python train.py --n_layer=14 --norm_eps=1e-06 --bias="none" --init_std_down=0.0 --seq_len=512 --train_tokens=458400000
Each number is 128 + 32 x the weight over its row's rms, rounded and kept within 0 to 255. Layers, rows and columns count from 0. The size above them is the row's rms in percent of the matrix's.

# layer 11 MLP up, 512x384, rms 0.0969, rows 476-487, columns 192-383
size [ 95  92  91 102  93  90 101  98 109  88 102 102]
[[165 134 110 156 134 166 108 136 161  69 151 141 147 139 197  95  83 145 119  69  92 124 159 118 159 165 171  89  99 135  88 128 133 120 108 127 116 163  94 171  46 137 122 122 103 126 123  60  97 154 101 145 123 142  84  99 104 139 100 158 114 171 128  74 154 139 125  82  95 129  85 131 136 145 108 172 159 141 109  83 185 120 160 121 141 103  56 109 161 123 135  53 136 136 172  91 148 178 153 177 142 102  99 102 104 117 144 187 173 114 139 110 141 128 138  88 120 155 104  73 118 187 119 102 178 146 134 118 111 140 106  60 158 117 168 113 143 164 160 132 155 155 149 111 196 123 206  97 190 127 180  99 119 137 122 157 140  99  86 142  92 159 171 152 103 136 140 161 112 165  97 124 185 155 152 147 124 173 109  94 162 134 144 130 135 167 133 125 121 131 123 148]
 [141  87 106 191 166 152 169  78 167 142 165 124  93 179 118 139 155 155 121 143 125  78 148 213  82 174 144 141  88 125 114 124 144  99 124  88 111 139 142 112 102 171 158 114 133 132 119 114 188 161  67 104 132 135  94 128 127  83 113  90 200 114 130 108 137  66  76 140 100  86  91 163  83 132 136  89 100 119 145 141 147 146 199  74 102 131  88 120  69 165 127 126  76 150 122  50 142 150 163 167 151 122 102 141 139 141  70 126  73  84 107 105 178 141 130 140 136 121 149 118 164 150  99 128 166 116  87 116 135 121 155  96 136 107 129 222 103  92  93 141 170 187 119 124 118 115 135  91 144 146 124 127 133  93 167 118 136 104 145  93 103 148 195 145 106 143 133  97 142 104 170 165 114 133 138 126 100 120 102 114 119  95 173  92  83 144  78 157 167 124 139 139]
 [112 112 162 136 141  56 135 115 184 103  88  88 123 173 117 118  65 135 158 152 133 133 200 126 199 160  72 141 151 184 136  75 125 131 208 159 136  87 144 169 134 157 111 145  95 157 140  72 141  67 135  53 135 155 129  99 138 165 144 117 174 144 130 158 109 134  99 130 106  65 164 111 103  91 140 113 108 102 145 117 165  72 131 102 138  68 150 183 104 126 145 164 146 162 153 153 145 184 133 161 191 139 123 132 123  98 158 205 150  66 121 119 155 122 133  86 146 145  90 131 125 149  99 114 107 127 172 144 118  86  85 168 143 121  68 169 114 155 150 142 154 122 177 102 105 102 140 109  60 104  79 116 150  99 107  97 150 105 147 122 121 107  53  98 116 127 126 127 130 163 113 160 128  76 158 126 115  63 110 141 143 130 100 110 125 115 138  92 117  98 145 189]
 [153 106  95 124 159 124 104 130 115  91 107  98  78 132 135  99 126 138 138 111 116 210 123 108 129 102 145 149 124 120 139 124 162  72  92  98  69  92 161 168 144 160 109 128  86 131 135 133 128 159 160  77 109 133 121 161 124 133 147 142  99 125 192 136 166 136 171 156 133  86 168 111 103 158 129 109 159 161  92 138 156 157 163  37 162 152  48 132 130 153 113  64 125 131 150 128  80 143 144 218 192 128 191 113  71 100 117  88 138 100 103 159 135 145 163 142  87 189 104 138 114 122 106 117 143 170 148 139 142  87 111 109 170 129 106 139 175 187  87 134 144 144 138 168 111 134 159 138 103 133 135 119 107 106 173  93 157  49 125  98  50 114 148 125 103  89  38 154 120 122 146 158 135 197  73 190 141  92 153 147 132 189 118  88 103  96 108  90 124 116 133 122]
 [122  87 108 149 121 130  79 133 139 122 123 141 152 153 151  78 145 117 115 155  71 177 130 125 153  98  55  99 187 121  56  40 146 152 100 156 102 142 152 164 126  94 242 154  80  93  99  95  76 177 130 149 131  99 153 114 157 130 127 157 105 132 185 120 112 133 108  88 147  86 129  79  89  88 126 114 119 151 101 137 192 121 171 182  99 101 118 120  95 103 108 152  96 147 192  78 140  61 116 179  78 169 105 107 151 112 114  89 165  80 156 132 142 143  95 123 106 107 127 110  83  98 113 178  95 164 124 114  85 153 144 151 110  95 141 139 151 120 141 219 123 144  61 140 157 128  91 181  99 149 188 165 161 133  81  78 161 174 128 114 116  97 159 106 110 140 112 106  84  98 117 138 134 185  89  90 102  96 168  89  96 139 147 153  92 177 116 164 101 151 105 140]
 [ 55 132 104 201  98  90  89 119  92 131 170 209  75 192 101 128 150 145 138 109 100 124 110 145 133 138 174 159 145 110 113 147 179 113 124 138 131 129 119  85  96 140  76 110 123 126 132 141 221  75 116  87 102 107 120 105 149 145  96 128 126 123 111 102 131  87 153 130 108  97 150 101 187 207 163  47 164  97 162 142 105 152 110 149  90 115 115 160 156  93 100 197 104 164 146 148  98 144 180  89  70 182  65 121 134 173 175 103 142 111 172 108 163 139 126 114  90 150  91  94 113  73  98 153  71 131 101 126 133 162 118  81 147 186 122 114 122 163 105  78  94 103 147 159  98  83 181 100  99 124 161 103 170 110 137 194 138 104 121  89 132 114  66 139 141 103 153 110 155 133  94 163 149 140  50  87  75  60 120 135 130 112 101 111  98 171 116 101  86 155 144 144]
 [118 157 124   0 168 156  88 146 153 142 170 114 125 108  87 149 122 130 158 146 126 159  84  81 146 129 140 148  72 107 157 159 100 141 103 110  93 156  86 150 133 109 137  90  93 157 158  71 167 115 135 143 117 148  98 136 110 125  67  96 140 108 162 139  90 126 118 155  79 177 191 199 124  80 196 113 140 183 204 159 141  90 109 211 175 113 169 151 191 138 122 132  99 110 153  80 139 102 161 106 123 149 182 131 154 146 145 102 182 143 153 144 125 128 141 131  94 168 110 103 122 106 158 150 136 175 102  53 113 161 202 114  82 124  76  95  81 187  69 120 151 100  80 133 169 110 111 101 126 130 168 101  74  82 152  96 131 134  91 132 114 126 118 142 163 163 124 153 105 122  70 150 116 141 152 120 190 150 137  97 108 131 117 107 141 126 135 121 179  74 123 105]
 [ 90 126  83 132 109 134 112  95 148 199 134 186 154 111  85 103 110  63  94 123 109 113 116 137 161  93 114 131  20 124 141 131 178  99 187 100 114 114 148 120 102  49  98 110 113 103 106 173  90 104 140 163  95 124 145 181  77  87  38 129 107  70  93 113 151  98 151  75 207  83 107 161 110 158 144 111 122 138 177 120 137 111 176 109 128 181  91  99 108 144 182 203 163  81  59 107 151 141 127 113 144 146 113 120 158 106  99 179 149  61 150 212  78 118 126 125 193 106 117 146 140 129 136 129 177 140 133 160  97 156 101  86 214 151 145 122 127 132 123 170  80 134 182 147 163  81 163 174 119 105  22 125 141 154 123 104 112 134 126 131 134  99 103 123 140 175 106 124  85 156 134 127  68 117 152 157  63 137 159 127 126 100  99 136 122 121 112 122 152 140 138  90]
 [ 81 116 136 132 115 108 121  73 150  85 134 150 184 118 113 119 178 134 138 143 107 126 119  75 137 106 115 154 203 155 139 140 128 122 141 106 132 113 167 113 200 156 159 120 133 101 113 151 119 108 127 126  93 193 142 188  76 120 132 145 140 190 123 102 139 129  95 115  84  36 137 141  69 120  91 122 156 154 104 112 137 138 134  73 146 110 159 151 129 167 145 149 125 147 117 142 116 136 176 125 120 107 148 108 157 194 149 124 140 100  96 163 109 173 147  78 182 116 169 134 107 197  94  71 149 118 164 111 146 128 195 190  48 112 156 133 167 136 128 186  74 160  75  55 109  81  74 110  51 138  75 127  94 182 122 110  99 167 106 112 115 127  91 151 128 144 135 118 130  76 152 137  77 133 176 117  60 152 112 133 117 107 188  89 118 197 105 193 139  88 128 153]
 [163 178 153 135 129 126 123 131 127 142 213 144 143 114 127 107 130 166 121  66 104 166 154  90 163 168 132 175 105 171 168 131  84 128  64 180 202  77  91 150 139  51 186  61 134 108 141 138 161 132 112 130 195 155 142  74 156 131 187 115 125  94 130 121 210 155 134 104 118 167 118  97 105 136 155 141 137 115 141 135 112 158 104 142 140  97 153 136 142 101 173 148 150  98 121 147 109 124  94  84 126 149 176 127 121 100  92 152  89  57  79  97 152 101  86 183 146 183 164 171  93 125 107 127 181 138 148 161 133 115  67  71 131 125 173 120 134 127 117 135 164 101 120  88 129 110 112 138 122 151 156  78 138 130 127 147 106 108 127 137 110 118 125 134 105 138 125 144 166 117 154  78 107 168 103 124 108 143 150 100 131 161 103 178 171 114 140 137  98 142  89 122]
 [152 120 123 101 153  89 116 103 136 165  88  73 185 101 145 117  98 175 153 116 125 120 123 151 211 127 161 134 158 149 146 105 115 114 113  93 158 158 111 171  95 188 128 121 100 192  97 130  91 180 130 136 152  94 170 157 116 113 106 148 151  89 167 130 126 135 172 163 154 115 131 128 140 105 184  98 160  84 168 109 115 143 116 117 131  71 163 102 129 146 139  89  95 132 149 126 133  83 113 145 174 176  90 127  87 132 134 106 148 110 114 112 142  82 160  78 218  73 142 138 169 139 165 194 192 133 147  98  86 150 125 123 167  87 123  81  81 151 141 131  61 159 106 146 142 141 166 187 156 141 120 120 145 152 100 149 118 162  87 157 109 121 186 178 153 102 157  66 153 169 168 187 121 136 134  97 131  75 164 119 112  91 123 121 165  99  39 115  85 139 126 108]
 [169 110 151 115  93  95 129  73  85 114 141 152 191 163  70 134 147 188  94 112 143 118 122 133 112 128  99 159  95 143 151 144 217 163 176 135 168 157 143 142 103 174 142 148 106 138  99 111 100  99 158 139 113 133 151 127 173 209 128 141 149 156 105 138  89 183 140 109 158 146 116 127  76 124 166 169 146 117 143 136  97 166 172 152 106 100 194 157  73  89 136 124  74 130 162 125 220 126 185 154 182 149 157  95 100  67 111 114 157 134 159 145 165 171 123 150 114 152 193 129 138 114  97  72 170 166 144 197 165 180  86 127 135 112 176  99 167 125 102 116 134 137 171 123 153 139 143 196 160 146  77 137 111 169 137 167 139 152  80  88  89 162 171 174 161 124 169 106  92  87 177 154 122 149 121 150  98 148 139 161 105  92 197 164 161 138 100 122 151 104 174  77]]
# layer 11 MLP down (transposed), 512x384, rms 0.0952, rows 476-487, columns 192-383
size [ 93  95  99 104 102 105  97  98 108  96 100  90]
[[150 156 155 156  75 133  80 141 136 108 117 120  94 176 112 142 153 162 151 105  96 116  77 129 157 116 118 213 141 130 159  70 165 148  82 152  83  78 123 178  87 162 147  90 177 172 153 202 102 131 125 151 108  97  88 121 181  60  62 129 112 146 173  47 132 134 171 110 179 170 170 137 119 145  56 211 111 162 103  86 180 160 149 119 136  92  95  87 151  85 146 102 119 142 123 158 145  78 123 129 127 118 120 128 109  83 115 165  72 145  88 108 158 135 120 153 146 134  78  98  93 105 141  99 119 137 132 127 163 170 170 124 127  77 150 156 148 151 114 101 140 101 121 142 131 142 219  63 138 110 130 125 110 190 175 123 150  82 114 112 104 135 128  91 138  79 135 139 161 167 152 150 168 154 129 109 115 119 153  80 106 127  33 106 124 127  95  97 150 140 101 135]
 [121 111  64  91 131 105 121 130  88 102 114  83 129 117 141 146 133 129 145  76 112 158  79 167  87 129 141 121  68 121 162 126 121 172  82 169 108 202 146 153  95  78 158 114  57 186 144 155 133 189 157 178 145 111  90 139  93 105 133 114  55 119 129 147  63 115 148 176 125 136 165 105  98 224 101 124  79  98 162 138 139 123 126 134 172 193 152 169 134 121 164  92  88  91 106  84 110 127 116 160  78 184 132 114 108 154 106  74 124 221 144 132 164 140 123  81 114 153 128 134 100 149 166  92 209 142 139 155 118 147 105 148 105 140  96 140  95 158  95 148 144 111 175 172 133 153 154 145  95 160 140  89 135 141 157 107 123  72 135 109 120 162 101 159 109 121 179 145 138  89  82 131 167 116 126 129 144 130 139 202 126 148  74 204  85 107 161 182 129 150 110 125]
 [158  79 167  79  91 103  70 128 126 106 179 122 127 104  84 118  97 129 101 181 106 140 134 129 103  97  78 112  88 116 118 146 155 164 136 182 100 151 113 157 147 108  68 101 175 150 159  98  60 120 120 190 148 134 100  85 184 184 146  46 223 141  96 155 113 101 154 141  89  74  95 143 158 110 115 129 187  94  81  91 159 133 110 130 137 105 108 155 104 122 155 130 131 133 132  89  95  99 173  86 145 101 169 157 101 112 122 125 115 135 153 163 119  47 121 145 112  64 109 137 120 127 130 125  71 146 146 127 135  80  93 144 141 155 101 146 132 205 125 154  78  71 144  88  64 174 165  97 138 133 110 111 132 108 103 166 172  85 149  79  83 109 123  89 162  82 119 146 123  76 186 192 130 130 125 146  90 170  95 118  99 160 182  99 130 156 123 137 113 106 135 115]
 [129 125 121 101 114 106 131 176 164 112 106 201 128  65  73  86 105  86 111 122 154 122 119 114  76 135  79 153 162 169  86 149 128 137 146 125 121 129 144 138 132 141 171 100  79 116 149 105 163 134 124 149 108 158 131  91 125 142 116 175 180  91 128 114  60 127 114 145 108 109 103 127 120 167 108 163 177 125 124 163 148  81 167 130  93 153 177 138 106 150 164 151 106 121 163 229 150 113 144 139 106  81 127 104 118 119  68  95 151 168 151 135 165 154  84 179 138 105 111 179  96 157 149  64 121 131 168 155 108 120 129 122 136  77 119  98 169 131 142 120  75 131 116 143 134 116  86  90  92 120  91  99 137 139 106 150  90  95 136 132 131 113 124  56 132 152 104 160 154 204 127  95 148 134 123 223 122 162 117 116 106 128  62 104 122 131  76  88 113  92 182  70]
 [127 134 105 108 102 126 115 117 152 197 152  78 150 129  95 175 165 155 127 163 116 115 123 150 159 124 124 108  82 112 170 103 137 155 163 117  89 125 138 110 194 122 109 134 182 128  86 155  77  68 149 154 139 154 118 137  55 182  95 102  93 120 175  96 110 130  91 144 107 153 136  63 139 137 170  92 118 200 143  94 137 147  94 120  97  95  87 190  85 172 107 139 123  74 120 141  98  72 124 159  78 175 174 112 107 162 193 120 214 143 155 138  79 101 153 167  86  96 154 126  99 149 126 155  78 110 179 121 135 111 113 141 154 122  54 174  74 193 143 151  78 114 137 119 159 134  90  61 148 183 120 108 132 153 134 125 145  55  74  83 144 139 151 182 137 136 110 155 132  95 135 138 154 154 152 157 167  87 104 147  61 159 139 155  87 126 169 151 134 125 144 120]
 [106 106 166 153 148 114 179 138 177 135 187  66 139 114 115 142  95  95 185 111 141 108 157  25 123 109 150 133 157  96  84 169 106 121  73 126 124 139 148 139 116 146 212 114  92 108 112 115 141 128  95 129 123 145 117 209 123 115 124  84 124 119 142 135  55 144 148 109 140 123  78 158 117 127 126 174 121 111 113 130 125 191 124 157 133  99 137 117  99 163 166 127 152 187  70 120 131 156 117 143 113 121 156 125 109 114 103  89 183  77  56 139  92 188 146 148 138 141 150  59 130 123 110 109 147 126  86 144 152 189 147  85 115  92 183 143 112 121 140 149 169 162 138 135 108 170 149 170 117 108 200  79 104 148 116  95 125 107 157 109 135 120  80 131  99 114 132  89  60 114 127  93 118 127 132 198 135 121 187 129 112 129  99 139  85 158  86 123 108 142  89 103]
 [129 135 145  85  99 101 125 127 187  67 103 135 175 115 114 134 171 185  95  90  90 114 106 132  92 156 115 121 111 154  90 163 145 129 121 118 149 161 141 228 107 119 143 128 171 128  82 125 108 160 106 159 149 147 131 159 106  87 191 159 118 136 208 102 136 113  85 201 147  97 149 100 116 119 145 152 163 159 118 123 130 170 132 144 196  81 136 150 200 143 151 130 146 134  84 136 170 119 160 137 134 119 120 161  88 134 138  97 126 185  83 134 126 124 152 129 123 150 117  77 135 123 137 143 102 128 117 104 122 104 146 117 130 108  34 179 144  91  95 114 107  70 128 107 141  97  71 129 126 125  86 142  90 169 104 149 142 161 142 100 129  72 131 153 123  97 110 142 101 143 108 113 125 162 133 124 121 103 101 141 154 107  89 160 135 162 136 137 118 139 166  99]
 [130 113 180 109 203 148 190 146  89 146 151 136 194 116 148  90 142 131  76 104 143 132  82 110 141 133 116  28 145  83 131 133 111 132 135 118 177 120 160  96 123 116 149 132  68 136 101 121 133 147 135  83 170 155 168 144 142 120 129  94 139 121 136 180  79 159 138 118 118  93 105 149 118  42 107 117 154 112 166 105 142  78 115 139  96 118 111 106  87  90 179 118 118 176 166 106 111  75 108 111  96 154 175 149 114 120 115 146 143 100 104 156 124 121 108 160 131 181 136 123 103 150 136  90 146 184 147 124  92 183 155  78  99 137  57 133  84 125 143 199 103 131 100 121 138  81 125  80 193 149 148 173  69 118 109 105 125 134 125 104 147 141 153 137  59 140 180 112 168 116  74 120 157 130 152 137 138 135 159 105 225 120 110  95 108 187 134 134  99 137 138 109]
 [146 164 153 137 105 180 118 126  94 115 134 145 174 122  50 135 103 107 119 136 142  83 116 116  86 131 121 118 184  99 171 139 111 158  76 131 110 160 218  65 136 101 121 184  93 139  96  89 150 109  87 136 143 202 155  91  91 136 138 130 132 132 152 182 118 130  99 153 140  96 158 122  47  98 144 155 180 113  94 172 115 110  77 169 129  99 163 124 105 161  87 112 120 138 172  81 171 136 135 101  70  99 119 161 143 161 167 114 165 137 118 104 154 174  87 144 114 140 135 138 127  76 101  91 150 110 163 133 150 141 171 187 111 126 111 172 136  98 139 146 113 142 162 102 168 164 130  74 154  68 126 113 104 115 114 118 140 124  72 108 172 134 137  67 105 154 152 139 142 165  63 121  88 104 135  87 115 158 170 110 152 102  59 140 146 143  80 194 168 118 104 150]
 [ 87  94 174 186 166  93  94 136 111 147 100 117 142 111 143 139 170 142  89 125 124  91 176 154 158 188 133 111 208 128 123 108 148 146 159  97  64 137 129 168 116 154 176 171 155 120  76  99 206 156 160 171 163 102 198 149 136  67 123 153 110 105  77  86 132 119 166 145 180 113 161  86 146 136 128  74  83 114 135 124 114 166 126 178 131 121 123  83 181 156 119 150 109 169 150 110 198 136 128 112  89 116 175  93 183 134 182 169 119 186 119 164 118 149 137 104 103  86 148  96 141 169 133 192  79 118 175 134 107 148 116 193 170 116 122 159  99  83 113 200 152 113 136 125 139 156 160 156 101 101 124 181 113 158 138  62  80 161  76 128 115 135 117 114 166  94 118 161 133  77 117  79 120 148 174 136 132  80  96 142 129 124  91 164 112 120 157 127 106 135 182 151]
 [131 145 110  99 127 103 118 160 137  95 150  78 101  88 130 160  91 196 171 118 136 123  67 119 211 152 116 136 152  90 130 155 100 145 160 129 184 111 175 151 182  75 190 118 150  83 120 134 164 138 123 160 113 162 142  97 157 185 190 120 111 114 103 123  86  84  98  59 146 158 119 132 149 114 115 132  96 134 144 111 139 146 120 118 176 147 184 148 117 131  68  75 112 174 126 143 112 167 143 116 166 141  95 154 102 131 116 132 151 103 118 113 179 186 112 100 131 141 127  82 137 170  99  97 113  96 146 153  41 184 136 138 107 135 101 118 101  79 123 212 120 101 100 149 150 134 186 163 154 118 160 101 115 193  77 127 130 110 177 139 121 103 134 132  96  59 101  90 149  65 188 118  77 132 132 180 162 124 120 171 102 127 105 133 135 134 148  89 110 101 145  84]
 [158 148 130 154 129 118 150 113 154 141 165 146 126 140  61 142 114 183  93 125 168 150 161 170 154  90 107 165  45  64 197 127 147 122 121 117  75 139 153 135  95 119 134  93 144 149 177 119 129 167 144  71 157 102 165 161 110 146 105 123 135 149 133  79 181  96 166 132  76 135  85 101 103 116 112 184 150 163  84 121 142  97 147 142 132 154 118 109  96 109 132  75 127 168 129 104 120 149 141 109 128  77 193 150  88 118 103 160  98 114 135 140 117 135 148 137 126  93 142 143 101  80 129  99 106  76 129 207 196 152 126 145 116 121  81 141  72 124 131 106 104 138 180 148 156 169 144  81 110 151  88 132 124  81 128 153 153 127 144 114 115 132 121 110 122 134 180 149 139 129 109 186 137 151  97 149 120  76 174 116 115  96 166  91 123  72 130 137  84 114 135  95]]
# layer 11 MLP gate, 512x384, rms 0.0896, rows 477-488, columns 192-383
size [ 88  94 103  94  88 105 103 104  94 103 103  96]
[[154 149  99 150 107 147 142 162 144  71 112 161 100  98 169 143 175  90 158 127 111 168 139 147 137 143 101  69 139 174 125 129 197 163 157 126 123 160 143  93 159 172 128 121 155 133 118 149 176 128 177 137 157 120 135 128 122 107 100  79 158 141 152 115 128 120 109 119 116 150 119 180 102  80 170 151 120 110  87 184 133 124 110 157 139 116 172 119 113 104 123 146 140  95 103 144 106 107 152  85 114  61 108  90  69 145 108  93 129 196 162 109 100 136 115  84 137  65 115 119 106 113 109 175 114 158 106  96 104 118 106 183 131 139 154 137  77 135 153 151 123 114 147 123 139 155 172 155  99  81 118 101 143 137 132 193 165 143 117 141 128 174  94  43 162 166 149  88  88 144 197 110  85 170 131 118 143 152 119 109 162 130 157 147 156 113 154 123 110 147 155 190]
 [135 107 157 122 126 120 144 167 148  81 113 157  68 150 147 159 127 141 122 165 136 143 185 164 164 181 173 192 158 183 146 124 126 159 137 106 178 126 163 179 105  97 136  99 160 212 107 160  88 145  88 126 171 130 107 105 132  79 121 116 113  82 109 110 150 136 119 150 144  37 142 118 115 162 153  85  58 192 119 139 136 166  98 163 128 109 165 146 113 160 152 111 162 135 130  91 130 168 114 158 170 158  98  98  74 105  99  58 147 136 109 148 142 103 129  81 185 128 141  60  68 117 144 115 136 105 128 124  77 163 121 131 160  66 163 135  79  73 145 152 102 120 132  93 134  99 131 168 126 133 154 133 157  99 161 159 114 137 158 202  92 126 113  84 105 157 133 125  92 142 142 165 138  73 159  58  13 131 138  82 135 126 158 170 183 162 126 128  64 126 117 152]
 [118 130 128 174 116 102 129 108 107 126 152 155  91 169 141 111 148 132 165 107  89  74 190 132 140 135  93 110 134 170 105  58 123 168 152 101 130 153 112  85 146 102  72  70 193 154  70  98 141 135 121 134 169  84 145  89 142 154 143 175  66 129 100 116 112 149  76 142  60 154 123 145 150  87 173 118  85  85 148 161 114  69 121 135 148  95 190 110 125 121 157  98 110 141 135 160 126 113 104 102  61 109  87 117 126 140 115 161  80  86  85  96 100  95 121 147 168  82 120  93 144 155 172 160 214 133  99  82 128 153 145 200 150 207 130  86 118  81 110 148 136 100 104 159 180 129 125 108 150 101 162 114 126 151 112 139 116 110  78 135 159 143 119 153 148 136 137  54 176 177 177 137 189 115 178  64 167 127  81 192 122  97 141 137 229 150 130 179 144 149 139 156]
 [ 98 120 128 104 129 152 102 107 179 155  98 217  94  73 145  67  96 180 119  78  83 144 149 140 162  97 137  75 166 114 107 212  93 135 106  79  97 128 149 114  97 187 177 135 100 162  97 143  90 174 101 143 146 168 117 174 110  87 119  80 114 154 130 114 115 142  91 110 139 123 160 136  80  97 111 134 109 105 119 161 104 117 108 192  76  89 164 123 161  98 129 147 117  82 144 112 167 112 155 153 120 149 120 126  70  13 123  74 151 189 173 112 180 166 129 101 127  80 129 159  50 118  67 146 108 126 106 156 108 176 115  80 151  55  97  93 121 123 152 111 158 150 114 185 134 131 147 133 106 202  80 151 126 140 121 223 162 147 146 113  86 185 184 124 101 138 168  97  83 149 176 146 137 104 139 101 122 175 141 165 130 188 138 127 128 100 162 102 116 140  82 101]
 [186 161 157 129 140 144 100 181 110 121  89 149 162  99 115 120  69 124 135 141 121 131 146  97 131  99  96 110 119 137 148  73 115 151 141 135 110 133 142  88 148 159 109 129 137 123 137 147  42 106  92 113 164 137 136  80 114 171 116 120 120 120 130  87 139  65  94 125 137 170  93 126 173 118  84 137 170 120 102  61 121 117 169  68 171 168 139 108  79  91 171 145 126 146 155  80 139 102 105 154 106 118 130 120 180  67 109 153  82 128 160 108 129 151 151 120  96 143 148 133 139 207 103 153 189 160 140 132  72 108 139 189 118 102 102 152 165  74 111 121 164 159 131 163  96 110  83  87 174 179 160 102  94 119 194 124  95 153  62 147 143 122 184  95 149 158 129 192 135  81 111  80  86 108 146 177 171 117 142 134 116 131 187 141 133 102 131 223 172 128 174 142]
 [100  61 176 104 189 123  91 152 198 108 149  84 134 113 131 156 125 132  92 159 104 136 105  94  84 154  86 119 170 127 118 130 138 159 139 113  93 161  81 149 121  90 121  67 146 123 100  86 162 106  94 141 174 136 147 162  95 145 147 143 168  99  99 157 101 185 102 120 167 157 162 152  82 124 180 141 101  68 120  86 112 145  62 145 155  97 141  93 172 142 140 150 100 148  76  73 169 103 150 153 115 117 141 140 117 139 137 117 115 150  80 133 118 111 105 119  62 121 138 176 175 107 188 125 127 110 173  83 141 105 110 136 128 108 113 126 140 140 149  91 128 134 121 133 156  74  68 126 176  81 176 134 111 101 106 187 137 146 106 196 102 103  54  95 160  99 145 122  96 112 159 135 141 152 169 118 130 113 156  97 135 169 125 103  96 128 142 144 110 161  79 113]
 [156  97 125 119 162 138 160 147  75 147 154 106 121 114  91  85 111 121 127 115 111 149 132 110 121 122 111 183 136 195  93 182  80 114 146 150 204 144  98 158 141 117  68 143 161 187  82 143  36 159 142 113 145 141  85 114  86 150  86 122 125 134 123 101 111 134  81  96 158 141 161 164 181 108 195 116 145 134 138 116 120  79 148 130 194 154 146  87 145 146  82  46 140 137 129  76  69 110 123 109 118 107 120  74 162 195 105 123 148 119  99  94 152 145 147  68  29 109 110 186 144 138 108 133 137 188 143 106 151  98 139 120 178 111 133 111 123 134  77 106 141 124 114 142 102 124 117 116  86 128 110 137 119 138  96 109 164 149 140  83 144 178 191 117 143 191  43 100 144 126 158 175  88 104 139 150 123 142 148 182 101 140 132 137 121 103 136 117 121 125 154 154]
 [137 117 183 146 163 131 157 135  83 152 184 131 122 106 214 102 173 105 141  75 112 114 133 100 118 136 158 127 126 135  96 135 207 156  60 149 110 197 182 122 147 142 127  81  96 134 159 111  84 135 104  84 142 120 126 137 126 134  87 108  73 147  75  62  28 167 201  87 164 137  75 103 172 117 170 111 138 133 197  98 132 110 155 136 127 113  84 134 127 152  67 101 106  86 135 155 131 148 124 187 129 123 114  90 103 148 118 184 116 131  95 197 139 119  90  97 127 144  97 117  86 122 174 168 106 127  75 167  89  52 167 107 145 167 110  78  66 204 100  84 124 126 103 143 116 150 118 117 148 163  84 132 148 146 187 194 168 122 134 134 110 136 115 140  84 122 117 153 122 103 112 134 177 169 108 114 105 168 125 151 148 130 155 135 175  78  67  91 148  89 124 126]
 [149 147 178 154 158 127 178 117 131 131  83 162 103 128 102 110 122 102  85  93 183 109 155 106 120 126 153 133 134 167  97 100 164 152  86  52 149 120  82 133 161 136 109  59 165 191 128 170 128 110 159  69 136 132 123 129 131 136 124  71 152  97 128 140 123 133 108 118 153 149  92 138 168 119 186  79 131  86 125 129 127 109 133  60 138 192 121 175 157 143  93 130 169 116  92 113 157 117  86 100 114 111 116  84 152 109 112 119 139 140 157 120 121 157 164 119 107 147 139 158  69 170 119  32 132 136 126 145 100 116  79  83 148 134  91 102  90 141  31  91 122 144 131 121 181 213 153 137 112 125  80 106 157 189 121 132 146 123 161 145  71 171 151 114 105  99  98 134 165 109 157 128  63 105  67 157 105 127 170 163 167 117  81 172 153 158 128 143 126 183 104 120]
 [ 73 170  37 121 154 120 136 130 141 178 111 139 135 167 126 113 114  98 134 155 110 133 117 101 137 100  94 131 153 117 116 141 118 133  81 117 114 152 125 158  85 125  82 130 107 132 128  35 183 186 181  99  91 145 128 144 142 150 150 138 139 152 115  92 122 152 103 147 136  94 147 141 100 147 143 162  67  94 172  78 141 151 108 237 156 165 126 177  84 128 141 108 130 111 190  68 109 147 120 169 133  97  88 132 121  90 109 140  98  78 129 172 162 116 114 154 114 120 109 170 101 128 116 109 122 170 129 139 125  92  93 149 115 206  86 159 118 118 120 127 153 117 156 115 102 104  93 127  61 128  92 100 102 114 170 175 105 201 116 104 141 136  95  95 120 133 165 134  83 116 111 112  72 134 191 156 154 199 120 129 138 172 149 167 119 166 121 149  95 162 130 113]
 [118 154  95  98 213 171 104 164 102 167 143 109 139 139 154 136 138 105 200 132  73 142 111 130 137  83 108 147 110 206 124 156  98 149  41 137 124 130 161  92 186  88 104 109 134 109 102 218 187 131 124 118 155 145  88 151 137 107 106 136 127 137 103  94 171 138 105 136 163 149 195  78 155 100 130 107 138 123 118 112 168  97 112 116 106 175  64  98 161 148 110 112 130  85 142 174  79  43 137 168 117 154  87 183 110 166 154 162 136  81 199 147 122 101  60 161 137 111 117  83 158 139 137 173  90 117 116  80 187 149 122 175 143 116 122 113 155 128 101  71  99 137  83 141  44  85 130  77 174 133 149 124 141 111 167 142 120  89 149 153 119 160 145 115  76 122 147 169 111 124 110 102  98 157 133 163 114 159 125 125 121 131 123 145 122 132 153 164 127 169  67 158]
 [157 123 155 136 175 124 155 119 156 165  43 146 165 154 205  87 199  60 108  84 119 122 151 130 137 185 123  61 132 110 152 113 120 148 127 133  98 158 114 113 160 174 164 129 103 120  98  97  72  21 107 176 127 152  76 146 170 145 122  91 157 100 179 165 144 149  83  49 126 106  63 101 121 124 167 111 169 125 131  80 169 177 110 165 160 105 123 154 174 135 127 153 132  99 101 150 129 171 109 146 103 127 113  92 191 156 117  91 120 112 163  89 139 120 122 126 161 125 122 154 163 104 116 111 155 171 153 130 155 170 130 140 162  95 138 175  74 121 153 145 142 121 206 115  94 163 156 100 103 154 127 119 153  77 142 163 123 172 167  94 128  63 149 137 111  47 137 153 161 126 126 101 106 154 139 167 136 149 139 107 134 124  87 118 113 111 163  73 139  79 140 131]]